config = dict(
    n_layer=13,
    d_model=448,
    n_head=10,
    n_kv_head=5,
    head_dim=64,
    d_mlp=1216,
    vocab_size=8192,
    activation='swiglu',
    norm='rmsnorm',
    norm_place='pre',
    norm_eps=1e-05,
    positions='rope',
    rope_base=10000.0,
    rope_fraction=1.0,
    qk_norm=False,
    attn_scale=0.125,
    bias='none',
    tie_embeddings=False,
    parallel_block=False,
    init='normal',
    init_std_qkv=0.0184,
    init_std_o=0.00362,
    init_std_up=0.0184,
    init_std_down=0.00362,
    optimizer='adamw',
    lr=0.000716,
    lr_mult_qkv=0.4,
    beta1=0.95,
    beta2=0.98,
    lr_head=0.00568,
    grad_clip=1.0,
    warmup_steps=268,
    schedule='wsd',
    decay_fraction=0.804,
    decay_shape='linear',
    final_lr_fraction=0.0,
    batch_tokens=32768,
    seq_len=1024,
    doc_mask=True,
    z_loss=0.0001,
    train_tokens=440200000,
    steps=13434,
    dataset='wikipedia_en',
)
Each number is 500 + 25 x the weight over its row's rms, rounded and kept within 0 to 999. Layers, rows and columns count from 0. Numbers have three digits each. The size before them is the row's rms in percent of the matrix's.

# gate: layer 5 MLP gate, 1216x448, rms 0.0427, rows 266-340, columns 224-279
# up: layer 5 MLP up, 1216x448, rms 0.0395, rows 266-340, columns 224-279
# down: layer 5 MLP down (transposed), 1216x448, rms 0.0391, rows 266-340, columns 224-279
gate266 095:529498520461449480462475509508511512464504465513523459484515489480523510528518527481500485486546520510497482494521499499488496500480520472503491464491463493508493500521
up266 099:467493488547489495534548529496512460461466492524531468491511472492533529484509510483520460552479510543513492507499511521502512478480485526502482546483493487513462547490
down266 099:485507497487484500520500501506492558480472507514514519449490522483521508485484510494472483424491473503474527496487503479488601487488468511518514499510497459492513496478
gate267 095:492531521505511520542540468539467523458467513480505524495509502496461528490511533525525452541473507521476538503489523490530517505502480460533485494512540485525486475477
up267 099:472509479499529460487502512505505516498496489526510517486493559556538472527553507472493540532531530510507507516480534476462469508437543536536489493496516497512518548504
down267 098:541502509484552495487497511500480521502542493487497500552498492484473503524530474506495477459487529516475511473477472482488522447497512501459541493491481453485525569481
gate268 097:506532545526469536495497457500513428523513506513532497502483512514481497520498496500516518484539548510487489480496466524529497533552485455511490492532504540486509555489
up268 100:511515495495476509494469525498524518484507508504466506474578509495522496474483522469502481444477513473480518496513470495455475482458534503484501527524484504510529506481
down268 101:500506501495517521437503472547506545489512471469527521491498493529494521502505491485475516507441513533495492521519492544513476490516491479523505477550496530530514499529
gate269 093:471482489486514542487475491461489543504465457501509517459478544524479503506442503494502492515470524445563525497483477465492462488496517510529560508527499512506511419507
up269 107:504497488498489501475495496480507525539471500544491544482475515523530521540487470522476492540498498444546528520459517492482442516492528530525545507494528499507569434470
down269 103:482506508517476485533499524498458476493543538530482501523502486474515476493532499472482529478522461537475467505549538530513485527475469504481490513446542495492491558510
gate270 093:490500495492451461482488518511505493495528528484517551514508476493445453511461494530483504479519523483501470502528479532547505503476499537502471509500464455515488514500
up270 097:493494482482466491492485450545548492529500516501496511515472492496484506519509489475518473503536472518516473511519493553482478524501514519499445499527502517491465497534
down270 097:504553495552486515462518492471492503511488519515459528489488483496491510518484537521471515490538534495498530479505502439494493474511485520448512529535498465494514505505
gate271 100:475481498507486507490526486514483517471529465456492517508503522448502530468523539524519470537465522527501498479555483498505506493532525501507467525526485491497492532470
up271 100:543514436518540473490587512490479498469492500514454516513536506496530479490518516515473521525515523491491502514472487523487490472527503520533527502507484471492564480471
down271 097:514501519476526483502511481520498474510487500499508499475507496520529504452560493490514541535527496473468506475480540510520435481508486509488550494511516520504480500509
gate272 096:481483503506505505502464528543514492464494471488508489488476521469516487515482535487504482512499551498485520494466465441518495445473496478490483524499465461507454475536
up272 103:510490479472502456529491476471487416538538525464532507514491513510535466480474514472499557483533515471513447515514532529470509502493491516531533505480553503476460531510
down272 103:571473492521512490504476519504494461471559511500486518522516500484491536484512504524493517482516530518517442499437519518510548535532529540491483504498534508503494544515
gate273 110:484508519474511517466537487530486520509522528463509515507459491491534527509522519467521487500510558533486506516497474529453593505478503499496502499484534534523489461529
up273 100:529510534471504488482476540489489551493490496513528506473494497517497504520477498489492503516486480505515518489477463485486478492515507521536518534528473520550495515538
down273 101:512507488511502473490515511515510533481531514549485485470511499467490496493486484467477468540491453524487494499505483496498565504462533533535464501520523522529537518512
gate274 098:467456529501490541548497528464504467521531471534526500526486531483513477549484504516500504477499475457488536493476538482533486518503502507505552459474515467484542522531
up274 101:501451493513505477518501455534494537535507542538491526449490500497488492467492490483482559482484540500483451480486471482501530534448548495524513489472525481533471497533
down274 101:509527483510523504515461529561471529502509521483496517470494493543508514492505503478471524531481493481516509501531512475479498493491479491440499516488528502508571480480
gate275 098:504512476497480513453459552499514503455465497519521500515488495485517476498507510471537478529490464509488482500480490494486539495485521490494559495470499464500440524469
up275 099:504492532470524546513526516541541501539508507491503486488495499517537477515524497494531505505547508508494511479470490513461506495478516465442503470524479507459490441509
down275 100:497500473492500512501493507499497483481490478482499514503503479527521500552486472507487528520512464538465525464500497488483500497468512494511491471522487481513471471520
gate276 105:531504527519504516501489510480498481487502449510530496488512506468463526505497551484507495531505580509517515523457472461513500500538489513528499555524501507520494555512
up276 095:477496489460461497499521510513466494489483505494496527522477493473485493502529481496494540505456474497487450471500484512484501486507492467502529459501523511494480450485
down276 097:502496525483499497512544528506499514496529506547524517505509522527467525483510483487477513487481501525514520522507476495481511516526506509478500483543486517532507510491
gate277 090:538529482496487492515480465492468480502489512522481492504491511437501533473495501486474474518472493436456523519578516549532468542501503508524530520519512507488500473503
up277 097:489500510509514543476524518459460498480507487458490492483504525513500482521480547494484559477486483514524490507510465495543517501472459576532518479494512494518481501509
down277 094:481514533480547511493515507525510481511528516498466483445514522507553500524499493521474509514525503497529478490495490482486528529531493539530493511512488490472510517536
gate278 097:534532554520493491511496469467506513527516525460478481529508475470489480502518514485524528487473504517495486503526477521506474504440474497530463500495535545520490475520
up278 103:491454486470503485488438484535509514488490489550501512512540482529522462518505511488452455551449537500525583519507480522496508497446487506517458522552510524529521456491
down278 103:502487490516495533520489481533511475475476509541507504524471500492506481495481507490524490497470484538505460488504486588496529485507518501472492473497477464486496537521
gate279 098:506474513513453499508475489470491520508472509498469515464495508455498526504505477523502509479474533458489490465543493495489545557523462483489523516504513510493484495510
up279 097:498495525509499472514530437513481486476549467489552464490492475506465511507520477522569504490460526525480504479491490476458487506449489482480503518494509496523499452466
down279 100:507495511527489470551501509498513474508477493475482498497535536518499506502482504507484475503535537562530513492501481495528554545500504491484487481549488458480486475516
gate280 097:546467513498518469479518486508487470455514482505503448460536510498531533513492504481472508503472548484473532493501468482521501525508492469513483507531522531482476524503
up280 102:476564481496472533506509492470523485543414508469481500474506526526482516449485498462489508506535500510494496494504498505483508475541523534558508511477462454434474501493
down280 101:448502468453493518500525503482521552505528505456502538523475484494489516511457520487492519481549497492483514469511531511513572504520521499467481490517528500511508480495
gate281 101:468423500474506531530484489483494512502507526495514487492470495461518508513476484498552508496508483526507496471486502494505505480512525520499535493511506530538535486493
up281 102:478524496514532525512496498534524508455476516518538491520501528501495478507476505492487506506456514509497493533475506513465539468512514509462489497538498514522479501490
down281 104:526498510498499498502473539472531547484510533477465527519541501481482480475482498487526545471496491490479463496492457535505520501453504534483514485480518495547513474508
gate282 116:485498506506454538546514536523492469489517506497512541528531470444444486495484468523534500508488484484507464508526472490520535472536457491463498504514461481523520482526
up282 110:494515497499515529502540479485456519464502473511517511521501544484467576480511504509463489492502560543485477499482528487517537500497529463488480521471551508501515498505
down282 105:547466486463498487502500489506491477507510454483527472475479540528468497488495474454536496505513511510519512457497514533477486513503467521539481433502532511537483498543
gate283 098:457472468474512494510518490535542504486514539538541493490517490477494494507480506482504489490480492505521523524498482512518522473487513487484478510516503483535507505521
up283 103:498482481486507493452515523545472552506488514484531463480499514510510481449494476508496530492512487499503508464507527510452475489512494479494472523499485481503456513503
down283 100:487515523484499480471533499478508499465473460455486481529493509481492498485506531515489504522493489474494493488488507539495474480477518479484515512513511529491489559478
gate284 098:497479504512468524488434474474453522485444497504516500486495510447490529448493505459522509530500527557538497476521490527520515529506476505475490493540517501497503505483
up284 098:505512502485500489494479495422511555519465465496542523491501516518435513555508463497473504483485488471521487484478479495523482519562514520494515523508493475475514527519
down284 100:483490503533520523551460503520487498504484503493473501484496502485498501506519545496475520473476518497509496478504502523503491524482502486551462530493518478518513521520
gate285 100:477470511505508523511462496483473509490455457497495469499508477477458458517486507480474479492535507502482449475456521453539513519455487491496479467487497518490477476539
up285 100:490539509488499501507525530531521546509481475511493508482490474460502478530528463481522469541499515500492491476482486489480502512516509490533487506510505467492524449525
down285 101:514482499470455536485511500469480503482482484498511543537509532515517501474501503519517518470495532455472490447518479491470518500475561477575495498504487488499532496546
gate286 104:513521517483488520467533493475458532521477442540503477460484466514520520515446536507492495525515514538439526467523496524514507497500490495498485537558504457521495486505
up286 107:521554503480542535514474487486493513507491514497462490488529504521491517532475520462496441523476474500471508487494513463511473542485525510501484459544497522502501514491
down286 105:505506519480458557500476489489487528513487494494463512470505465498536467557516479462503503540489498471509483485532519521498442532491472479524503491520531565511504505486
gate287 097:522463503518471542487528496517505506490527507475500449458520499499503528561527522481517499525544491507528515467530502478502538458523496512490546528520485455496505477477
up287 099:533501418521496481506507509464489504525508489489494491491444476497486500514488528516509466535496483490544546495490524467507540495494499556506492523474522482478474464472
down287 100:488478494512503487481506501512504469458541474451492499520468537503499525551492505519496498533471498486512516465515507489488458480496480523496500562540538464503467485473
gate288 091:505527460500451511526508526499563479436507494501523463506473514476502506493540504459497542483467483495525523504442501491484488454494479448551502539492525497513526532484
up288 095:508515527518530511499451524556442489501528511518459514493543460501479533455535479523549458492499491513482453510493498484504518514493501518547538449491479505497513467504
down288 096:502498528509502430515515493496530488491466512500498506482498481490493499512501525501529545493520500508502487478506489488516546508538487494511519490538483540495540464531
gate289 108:464511502499480522523522528534514500527492449529540501519532536437504528494476491499513483532531496516515475504518460487454525490542460468461504490565500476496515514469
up289 101:515525509514500514480468522471543457476521472488511454516485473503497453466497488496497508442501490535505565510483532493515461513524484506514491503516488479526481480504
down289 101:526508503523468466503453496523516470490457466530540524530497495481480494517506497500511513492498479495492517497550497511484445486511452474502462501542464465513479501526
gate290 103:517494503498513532462504506490481495479501501521533509473503468478494506482506500516527495459560509511491491461507484531532512504507475521483487486493480494533493475524
up290 096:489524473516537499499504508484496518496473495489531472530510519482493509483483502492506486480496514555531470487478504516534536541489541541519535527456501467497474523474
down290 097:494505500477535494492525469492513480510486543516498517481556521474468486489498518437490501458507485485498509506486486516456505503498500505511482530505527474515538510534
gate291 102:509511479441492521499526555516481534474508477513475499539495468488479571540496493490485466512528473470467506497516487489448521475529446441487506483484485507492480470510
up291 101:511502524444508505468512487506523497510470517511481497447535530503485488491486527494492511514572492505487576470544480539466516499444514506517510506482467480523475504488
down291 099:485499533544522487482481453481521489534520455557494496499478494501497533495498497505500464479468520521496510492470490504481483516478489451512493503492482494527558534472
gate292 105:493487488466526508493510547504493483516552502504511532476505484485472478512478501483552456503487485512507491499517466539496517477515528454486504483530508513515503561508
up292 104:475470516518457478543514471500486513481505522523504503530531492477479528544470477524516541499560483517443521538494514559483509498500522502500466521521544482536516490522
down292 103:454511495507509504496469442506497537498502514492513520554499472517466509560480522522463541492513523509489517524510519514534480496440549495563529491462487474549514473496
gate293 099:525481500540549513503504514525499496516495471512549493533463495481495495494508466517516484546505460475485507479470519482505520485476550467466503516522496520491512508508
up293 102:533461504515493524563487517497536506503532510538495534516510459484494490542522527480507523463508508519477495504506507504526497476461500492514505509483499455515497518469
down293 100:486524461484493483514497520504476452474487504456481422533465511523480532513480478486506510512530474565474485437511498539514556495509501480512492475501533436468504511486
gate294 109:528469511470507541511478504523484477560492448504483544517503483473512516468512520491526478502473517483500517489520501498540497468461484464470530494479525548488479541494
up294 087:481524531501474477440527460483491474465461468496493469470529492504496470465498518481495512511514502533525459505449530490500506559521507515512496503475491471507504513559
down294 098:508506498484469512450553517486464491526507477511528515523521496517519484462493515479470486478474517455536500526483525500481510507494491499528488526527513517484536492468
gate295 105:507492512554497489490506465493485482497526511453495451524501515529499473518579554475495473515530507516465454478497516465531538524471477518502531538548492498470501511514
up295 105:479536504510514558535510502470469487552502484464430523524521541533492473527532498473523462514467485496459479481485542488507499509481535484515510511522487512513548510494
down295 102:495492470448485492481501465495466528540502492473468544503505496503504496481485507502517503472473519434516541520484479505515476497493477438475538501457519482491486515518
gate296 100:519492503462498519513513571511500504497452505518486503557498492476523481429498468477531507500505518466540459451447480485497521523523462485499488497525498464477483486483
up296 099:530496502543511462508493542454508453532513493494511521505461489483460481499531513479488532467514491503497492469487521498550508565534488489513477523496475502464523486521
down296 102:512509534543493464473502495499478449534460482464497490489488515514521508500506492516494508526547516502509484509513480524502497510516489515540464490475502526477508519511
gate297 097:514527484503465489479496446510511432481514481512487514535485508461515518523472504500480473452463486527516515497504442449505492516503459542511506567519510470498516490476
up297 096:532450490537477524546501513514477513502531501498510488531490481526535493510519571483542535515542526519458518514526516497495516479450488461487479503469474499470455498549
down297 097:541510468490484493516488498481498506499507492511549557523495533496485493545506508475493476549515512453522489509495462457508507492507464507531484489524487536494468493506
gate298 106:469519517462469459470487557506505499512507501470477478516550507438516505493475516463484459553516515527479460520538456512524547494522427521493477509495487470502459525516
up298 105:525518501515507465486504485463523493478505548530509481491496524486510502508524494490498534508480492522499502513495472573460516514549496462538492499488469513512422502502
down298 104:451471542503515522476490481493523512498501523525470514487530487496506492523507503508514496491512475527458492505538510482515507519496524467476496500480499477515512490498
gate299 101:516515467512465524509477512472497501463510442510501460518475535492507496500472524474513489524514474489493518503500464478450496493530503493469522509489507521502540521504
up299 102:521515499469515506481517540508470564495477502519515490516513499528455481464544450493500516508489526511500493490443483526524541561503484563524483485472574503498494517464
down299 104:516513477494536502486568482512494484557515490511503465496476483495474466525493488494510455473498485504511499526487497474494544506509498488520547464504532475501473527518
gate300 111:476469492508465534489482538501449473521536456522491543514471544469494486517482514507530466489504498514481518497519488468487499525520499489503472514505534499474475481500
up300 106:483496482525474530504483567505467532461479501474484543548518496485472492521479483498508525544489513518489475500493493497531541503570489509520512497447496491500477476507
down300 102:491473484490472485491529519520458494476482493536496533523504415496471497528448509507521502494487473488458473524537502453523511507522520496493543502521507492517468499486
gate301 096:519457462501497488518533482507534502488500489520496470507490466493539511472536485484496488508503508515533498491487459476494498556515457525536481485531496474525465517511
up301 097:524480507486475505478492506474447535494481513462519475470485519488533513476519539507569488475493483496500513489527466520514479500523451434494534506497496535452496500513
down301 098:513488517488472521500498484480450514484465511476481505459496521538539517467501482486522540463515500518479514458503506478542487518523441479507486526490498489504521516483
gate302 097:505523482441494541492512497528502481454498513484503470509493556493431514522531513485479518498502494524547516475462488546464469500509501511497465506521517502503446489510
up302 099:557475513474479475500449478496507473497491500483490538513498493506486484497490495539532520515509511485497499521534487473475503505505500528515523502515465494492493489483
down302 098:468506475477496517496488487538542534538555489530486542506502534510479478500549480520506488507494551520509499476482493480511454523507535521482491536514493479467488473531
gate303 103:513522472498471511523521523514493475484519514463487503514497458509532492513503490504517489472487563482548526491500495494507492507465477523514535471508499514495515540471
up303 098:499500494519500512541506512513512472490505472506525517484507530485475500529471516494494487455512509492503490520501477504489486494506479501510500486515446490480533548506
down303 098:512483456494545517511519501479528472478497511468523523514559496488501485484499531479548495489503511465472548514531441502527500485508506546523477447460537443486499490521
gate304 102:467522540493476509498513488499541469516555463479508496525496483512475494489481484526536484477548531498460520526506498530519502498500432453486461495521457489450496505528
up304 103:504462528505513506499500474494496506489513541481482473499512494509465515523458516523513494504497466493512492507476538469508481473490524516468513501496495525500519513519
down304 103:548423490504502538522520540494507517490493507508501510469505506509504523478525499496483493555516550456476537522502511520496497464503487534491461520511493541488458436506
gate305 098:468480562534544531515503492550472510464501503478539497501492525467494494476473529512509497516493461443498480537511468470513508484518459509498448530550487532514519499529
up305 097:508502465466469483498470504466496491549524491505484504504532542470526502509537514468475539510501473543510506507547482506515477543486499468487544528501484528509499508496
down305 096:531470490488482486464522541508519503553492474475476518529485466464471529466497493490488474540496511525513497542486504464522510506560505481460494506483468510482497514461
gate306 102:481522577496470515514532517497496508530527504479522508506512429499514498475488524479510513515510507529462509465482527549534513462525487513493479512496497505489531497502
up306 103:472480511471489455469533478522498488455504510510488514515518505538549512533510514494536503557496499510515525489518454528465510533474486531512488505461525473531517493486
down306 105:531501480514476477481495472475514532474512515489512535514469543494541481553495514487496410511517504542467469500502510510457495530441497500538546473494517464500471543512
gate307 104:492471507521541497510531483532504496476503447467544522501502524465471487496534512467508503511512444516531477478504512483523536479488489486474483486536480502495478500486
up307 101:532468467502493497498546478517449526472543511480505505491543518464444521536508494500487508486538488427496488556449483494492503496476495527520524504539502498535481501497
down307 103:530496453519508537513502512509508502464499530503515488535493513505487491500456537501520519523520512469434480479525545532497429520456497515526503503518536483526522501523
gate308 110:444502494500490491515519482519483501516519509501524503526463521444472526501495502510522475484499515505474487496496504446499534507514521478492471501505486538517506519546
up308 105:508525496520491493498498508517494479520463492489515479494497523521486487452575487509538548508515565507520473502444468504483530500492492504524490515460552487487498482531
down308 105:508500455536510482519498476499534478507484520500521530491500532494468512462564521542496537530518520502499511521444493499496482548473490515504531484511515451510471495500
gate309 093:550484521480516514479491500512483493496500490499490493501501511518519518529540521540456499515474490458531500474497496515491494491467511533470462460531463484492500493478
up309 101:533501513522468527491536497539466500515472479487532518497482524450494493489506499503483491490486458562521521474501508491513497458465514489490485515487481506484555484550
down309 100:528521475525492489486476475479525510500527546502488525470505520501478504526498502513505496539519516504468478433543540494483464515483486523446466508493494479525489466473
gate310 100:495437493499525493467504462514481479438496458456502512478505508501501490525496503495535514479522534553527514499505507496458511491481477514511505491518475493514495469534
up310 098:492513513512492510494466443464508498516503504514536502492488485508481495500508504540489507494500519480495477500481479513513517520504504488464499551511455568495460512507
down310 099:491534493566446467476493494526484541493530537519521541475477508502491510467528494506498489462487520503466531469509495487517484510492455516545451469495499488468466528517
gate311 090:482535515494465545495486487489473480475522478531514525483463483517545489498533495505484499509517491481473434468541503494464479518478465465465502480497474501485501504515
up311 091:528481501454498467505510519567520531478484504482527487514523481493504535498487523458534493486506542542453559494507482487525551433466512518507507553528493516461497502517
down311 095:470511523465477511470480452525485507486512496528518458468515470495506486479512502519504487455500555500501487491491509535502529494477500517527499488471483506479493483495
gate312 087:489485531495507527503511523539492529478484508473514489494473513509462496471506541497480516492502549463544427487460439436507523525477499488535511491490512470459484505473
up312 090:514516539484462431481478514493494542491460511527484483428485492503517496486503507485489534501539540519476492513501494534469505489461498520538488512528512500473470481518
down312 091:505466529490492486516496520510482508502486519527515473504492485481492501464507500488529535483501540492492473497513519454510468506482502492488453491492501513494476490494
gate313 095:471479513534481501527511570498444513472516477501476524473508467530538507515522491511516534507489480455468508537497482486507511472478461484483488437504489492516536437501
up313 096:531520518528512479515548488531467501497511525496436479479474516515527474546547485487510494500516525540509503468507559512480525453493499476511492508456460524479482468509
down313 097:530511497493549500498466497531491476478497463473510498519469483473461526468532502518489498505548526506524523505486496515451461530524527490536559498478508491484488491499
gate314 092:522502487478529545495505518492429519445508490494496488452511500468502531480466533507505501482474502489468461481479503483502501448555480476478509483534497496487493515492
up314 094:479489468485485499541544516540546487490498533523528471532494465465542480536506483483516512514456482459538487491503488557506494491480463533494497518476501472516456492571
down314 091:533489507495491516539493484512525509509506472459520509519514514524486500515479493493524518483481533506472482499501495569469465517505456506515515491511523559512452502552
gate315 095:538417510538529562504496484483475500526535496488522553493493525515488487527482528501494534484522509509519477494492530503462491472477523471513515495494513523497527493490
up315 101:528517500525469496541457501492564505499505517519428509495524488516497493452497528527540557486533542494482447523480565496511511487473516477545540470471541515514513517488
down315 098:491536493500478508489455546470512517522536481486462492460482510497490480471494507458526507509470483456545507511506483516482502514451443496503496490515535511486518525468
gate316 098:506477528502468514545517482494467482505470529498492515519501454533521535512506492491484503473566458527480495529507532464476492496487510496547515491484465479478496449467
up316 100:514462453541450486515516488454481522527493507515470488492507505480509506511498514521525488523526512476496443523524476499505533480542483444464504488487467468415489477517
down316 100:451533456527475517500511511508526486520466453493492516505507500481515498499540512459504532502475497538466475482475455529517556513461521569506500476507501510511516525488
gate317 096:493466514514523524507451550527502496512502529492477471497509501510482491480488483505492535477485489504530507517517505500451490482519534511505447557527474519546531491471
up317 097:504512537516507539492478486464490466518479520509548524494503510487520477507557497483463516527477498498518525498531516504458507473527530493497482523485500476483477518495
down317 098:505501538504540462565501501498478500524510512509517489510475513535525499506467489503514494517510510494483539504518512495477485493510524500439532443543517483500488456539
gate318 102:480508456512441523476529492452513498476518481503543478534536480511498510495474530481473484510466495527525477500492523511493506538488483545507511483527497502487498481501
up318 101:495490503490528474462434502500516471509457540457469474475510479507519494453478529458507499458502528468471511474499484534448507469466493477526486546505479480486500537434
down318 101:498444502467522480498497507480498449513517541516509483461514498484514520501496510482501533480534573522519489524499520508469511493483467453492491520496501471489522524481
gate319 094:499499505550523505584536503495528476498487496505500495511524470534475526496484527517534524485549498493527505499459492501521498472456469516453504473480490491496489512494
up319 094:533489449492456502486546456502504528483450477494517473501541486531499495507468490521482494530494486449501526502467533505523498511458521540479511500452536502505553505484
down319 097:506469506493476521475516488517523470477476472519540484487519505487512499492493511516490489585512508475487531526529507478495484486506495471476492483555515529541511518497
gate320 108:459472497462519502495515483535510511488554486507487509486524501515484498501488546509500509522499507482465554531500517478468499457509509473475438511553498495537489501522
up320 107:468475487504491513550485510518440512519518458490524496440496551493514475526490481493494471492467503470484534514439499464491517504510496471481495477533461499470442471485
down320 106:501524494498512482496536462469455537499528528514528468513522503509467523504500517481495531495516483483513477432492500494491433486541495488493507468490480487486515525526
gate321 092:471497533478474497482494471513478530493537523530515469507443511535508528499507484508523522448492478526511521489533545466509497490483503454526494533519516513529520483551
up321 097:488503516500464496504513474501549494548495506518540541491497460468512484483521495533518496521501520511521519523495496458529524482518497468452496504527507515497468476504
down321 097:529483525493507495534487479468473458527543470475521481477529531501485522501459471524503498468530484474527510485537494474495490485497512488457491529493495486469464497515
gate322 105:498502518524519568529495495559522536480519482512511534534507550405481502464494528493530474499483500489511460536510457482491508485517443458458514492579502478524472509493
up322 104:481478495488456507577480503462520512486511510512510527490519486486514504478455485486497476487480494481487476526536529522528499506492519516489521416495490492461467528474
down322 104:537511515486500515537470473510505519469486498522453524497513495499543494527474486514497500449467526531458496519520501519507498503536526514464494446510505516464492500472
gate323 094:497471498505509522505531504534481547477516483487536503505466491515504515469488527483536456550476501488492484529486508535501518482497493459484479532483487479459498521497
up323 093:464515507496503448511488454488471492507489487510529483480531504437483496535523510516482501479510523540489473463500477476467524533456493546504480473535532533550505492497
down323 095:502500508492497524538507490531513491497509473507530504468456523499483537508497477491492483496545500526494476503489456516497436512479481525527457463546512477489481491487
gate324 101:514496547485508519516461494573501497477493483499542509536470481487460545484472521489511515557520555553468541480518528505466535482498491494460470518525515477488500507499
up324 097:498522480492484495497478506517530475505477517520510500494504501504479521507488484504525496473478487536501516482515546494487514496509580517470539491493512487469544495495
down324 098:487514507520493528504514526445471481493481469544479501499523495499477502471466514477503465443488480515560517536491512529501516471497482533503568496507529453480554508487
gate325 095:500487523554462539489473484545486466510478479485495475514474496458550515498503509505483490521491475521515475507484495516492507505494499552479508506507476496494520573498
up325 095:518515502533456476518485488493511467561546528507513513552526518514544513529525483517513502469556534475470503494484495474509536491482467479519507523461536557467503503506
down325 096:555536527545468538444503441516520501528499479465526502501502508529512515498518535484492482558502530522541494514439519501534474500493469520493480516478509511475510476518
gate326 104:500514472466501489541540486522500524489457488527518489467458476532486497480502490478506484477521503516466461465476500527510506504461500480515488467508501521527491516578
up326 100:508472512475530522480501501553530493506501510512515483487511466515517449506527515529495537489522505513492532517487515507491498513467513465511469470487472508508481481534
down326 101:503509509488504556473509492518506531516552521500507462495457514484508469528525485473533523480534513533519447475504467541516486521515532493510507463469512545513452471518
gate327 099:456465512476530486445555483517484532530469508495486506526489501501473548512514475496488494522476509538523468509487501527457537555507537523516480497504497510504480470560
up327 101:493445460539508528500503532519538555511527509525498511512526488494504497510497478498483552482510538514529511489501520543472494501531555463489501506506528546490497496446
down327 101:500481498491500531533494544491515491476489500508513506486464473493489483481537508481478531535493484496510545507467505497466472517521462545483491512507494524522521540527
gate328 096:499503497478457473511532460466461506520465481496503503505485470514496483522481526517475530512456506528471448486493483531556514463453452525522510487495499474455499520478
up328 098:472427515448527498485499480510504487526491480505502507509528480544443482549484471513489546450484503509520476516487493500472520479435498513446476528495528491505505461507
down328 096:497550476495492507505517526472467492494488532532512500549506514492499495459467541515469524508476532511512532523522462497467516503518481490494509513485523471516530511529
gate329 110:493480490448527500530503492542531503479508499526502519486501498466486477523498530510484424501476500489470513505473512535494499472468511517485530524516506478537495514548
up329 108:510484527501498542498490498484445482502486501545485501520490532495517444478475505525488520484524480483541509492463474505471497505480458513503471506458470463508516493502
down329 105:448493501498513488522509517491493546536486492525477534531494512497511474530508501486492530585518530500482502497480488551516522503478469479526465530453492524485484527529
gate330 091:447535533514478507509468478504511520476514495534518510499498485533505487471509498462518485522489459502506460539531502451503518541475537503481487500472463507510519535539
up330 096:499473461466548474470470507507510510522509545500506520487522509488465472478514477473463505497458501502497499483487500483533502505442542528531535503479525511504492481516
down330 095:510506495470501484495525504441493523487515453454515508460499537477474539486462503524498507499465501510471542509522492484546555492461511532496506497491558519495452467490
gate331 101:517458533492533516451512429504470528502477486488468477463514531511467543490533538470504490508513530513491512505516474486480489521496476496515487506509523529508498475489
up331 097:517516504494525501508503542513483480493545483495493496482537546479494559510569498523499483486526490485533472518532457474450504476521502517467442489531503496486509478502
down331 096:478499501513478487477477531548507480469490477519497523507475489505503490480475493490503531534501468485466515494519525468538467459485478520491508503511488492475492496507
gate332 101:501496531519555527510500476527506519500499498466514473521524479483487489446492569439490524503514501550495522482491456503505533453462451482516466491537495527497484483476
up332 090:517544505496521508518535477531513529485527510503492469508520494495521504498447511509527461534478465510531538448513517509508528472464487490451483509509548509512497496500
down332 091:500524498505473509477496517490477527497506514495508505490496475494485472494517508506542468505451465490453479471509533538520455529506500529487479517491534476507496514521
gate333 111:487510510481480560505491535488506496471545507482515493523498493513459492510485526509537489517494527517473516552536492496522588489548530462451494506530495484515489490491
up333 103:491505469485481475481506512511517487472507519489520534528514485514507471446485551519513482493526513469464515500517465475541564474471503522504479491515501491528505474473
down333 095:531520472506498478497458472503468471531507499544510481479519481478509490513477493491456508555457422482505495493524517517551384517538454473507494504497509501529509498495
gate334 095:540480514495504563535517546499489495479497463506528449482507514491501514483481508489494573534467526502543475510512501514503508531535504488461487470475507497490470484502
up334 102:451504470482441515534507511453496506494472489459521451513498518488538469492475524517501508496452566477480466507493498504502502497466444481521468499469491503429511534504
down334 103:486538501532504478470507521541501536517548517481507469462477468505486513512445527514540516516486530514484515504500482546498516535507524492489471466524515533516470513509
gate335 105:442490520516510482532481523537513487522522490477514494522497500508479497517523529487516468493509541524481536510490474504529510496488524522518510465472519477485519509520
up335 100:493498507478489518479485538467507468490483489504510510512534480522492490552514542496450478457404514498508517547486487495491484491493480537521523494504519500517471515537
down335 104:488559510485517493513488460490531479522539510514537453501513506455455479447504504521532459492502522530502492476512535493506477470505492515516533497532530481477484531518
gate336 096:459477495507502526521524491503493491443492496492482519517491510513509494518511501513507512499512525481496472500509499465516524509503463515459497493478501543509456475522
up336 093:516471469484517484557520478504509476478513542538468532512546471505492507500488482518549431531463540502522495522495442473496488555502534505516478457516438502507565460492
down336 094:473526472481530466439499505508456517519515525513511500499507522486501518485486514460476513507482481486487480517493521525512517514479507498529535507535460507484508514527
gate337 110:491514510507471497527497515480477542526491530509455535502496487448498526511439497495506459525555528515473495500521512486515533475480484529505516484467516526478486486522
up337 107:489516523455506477503503493549469463464511517532517505483477518550470489534463524507553519514512481474505489474491495464545522499470549507510521459537436460523505516468
down337 107:500467515491483488493481500488489514506503483516487497487497500496458510497485481506499486496536481474545463505482481514477524505533477513505514496522519508527490493527
gate338 102:482490480477519498481530510508501494519496501489550484491483508490533527511508525471505537517509512514472567519483501514444528484500498504526496498524489524502499505492
up338 103:530487494503493526522514534540552505521520511503488467497500514505511412497492481462486559510523450522551489479493507526515476492455544534504523516464511535499489543501
down338 101:510528508511492508502552473516535535480519495504462521561527499497503484547510461513522508457517523542476487492496511475467489462513536494448486488471440454532484507533
gate339 093:535546462472524509559492461509511513507516525473505530530532463504507478493470471494513491468502478506516529463517500468487484470468513487464547473502480510505516490491
up339 093:511507481496477513538489462487499518475481478483550488506481489490542507501490519513547508523444487475520500528499537477477527483534501497468527478514544518490492472502
down339 096:504519496444503464539470476568517504484494532448491490498507491496502499485447506514498491499500486467508489488518551507520371471514519530507536491496527478510459461502
gate340 094:466513521512522448525537488550508483529512482482555535511459468496483523484508512498493507482497523522484507516464543513507523527491512487508462489500545565523510490497
up340 097:517461489471469518547508483499499491516491465513471482467517493496490466494509486504508493498551535520556517519533479487514487534474491498514517506529495473504491507534
down340 098:488502489464505494491473471479490525508470505500485489520495487535476490498482535499518482526482510478514546498450516495504419519478520467467493508517472497482517522505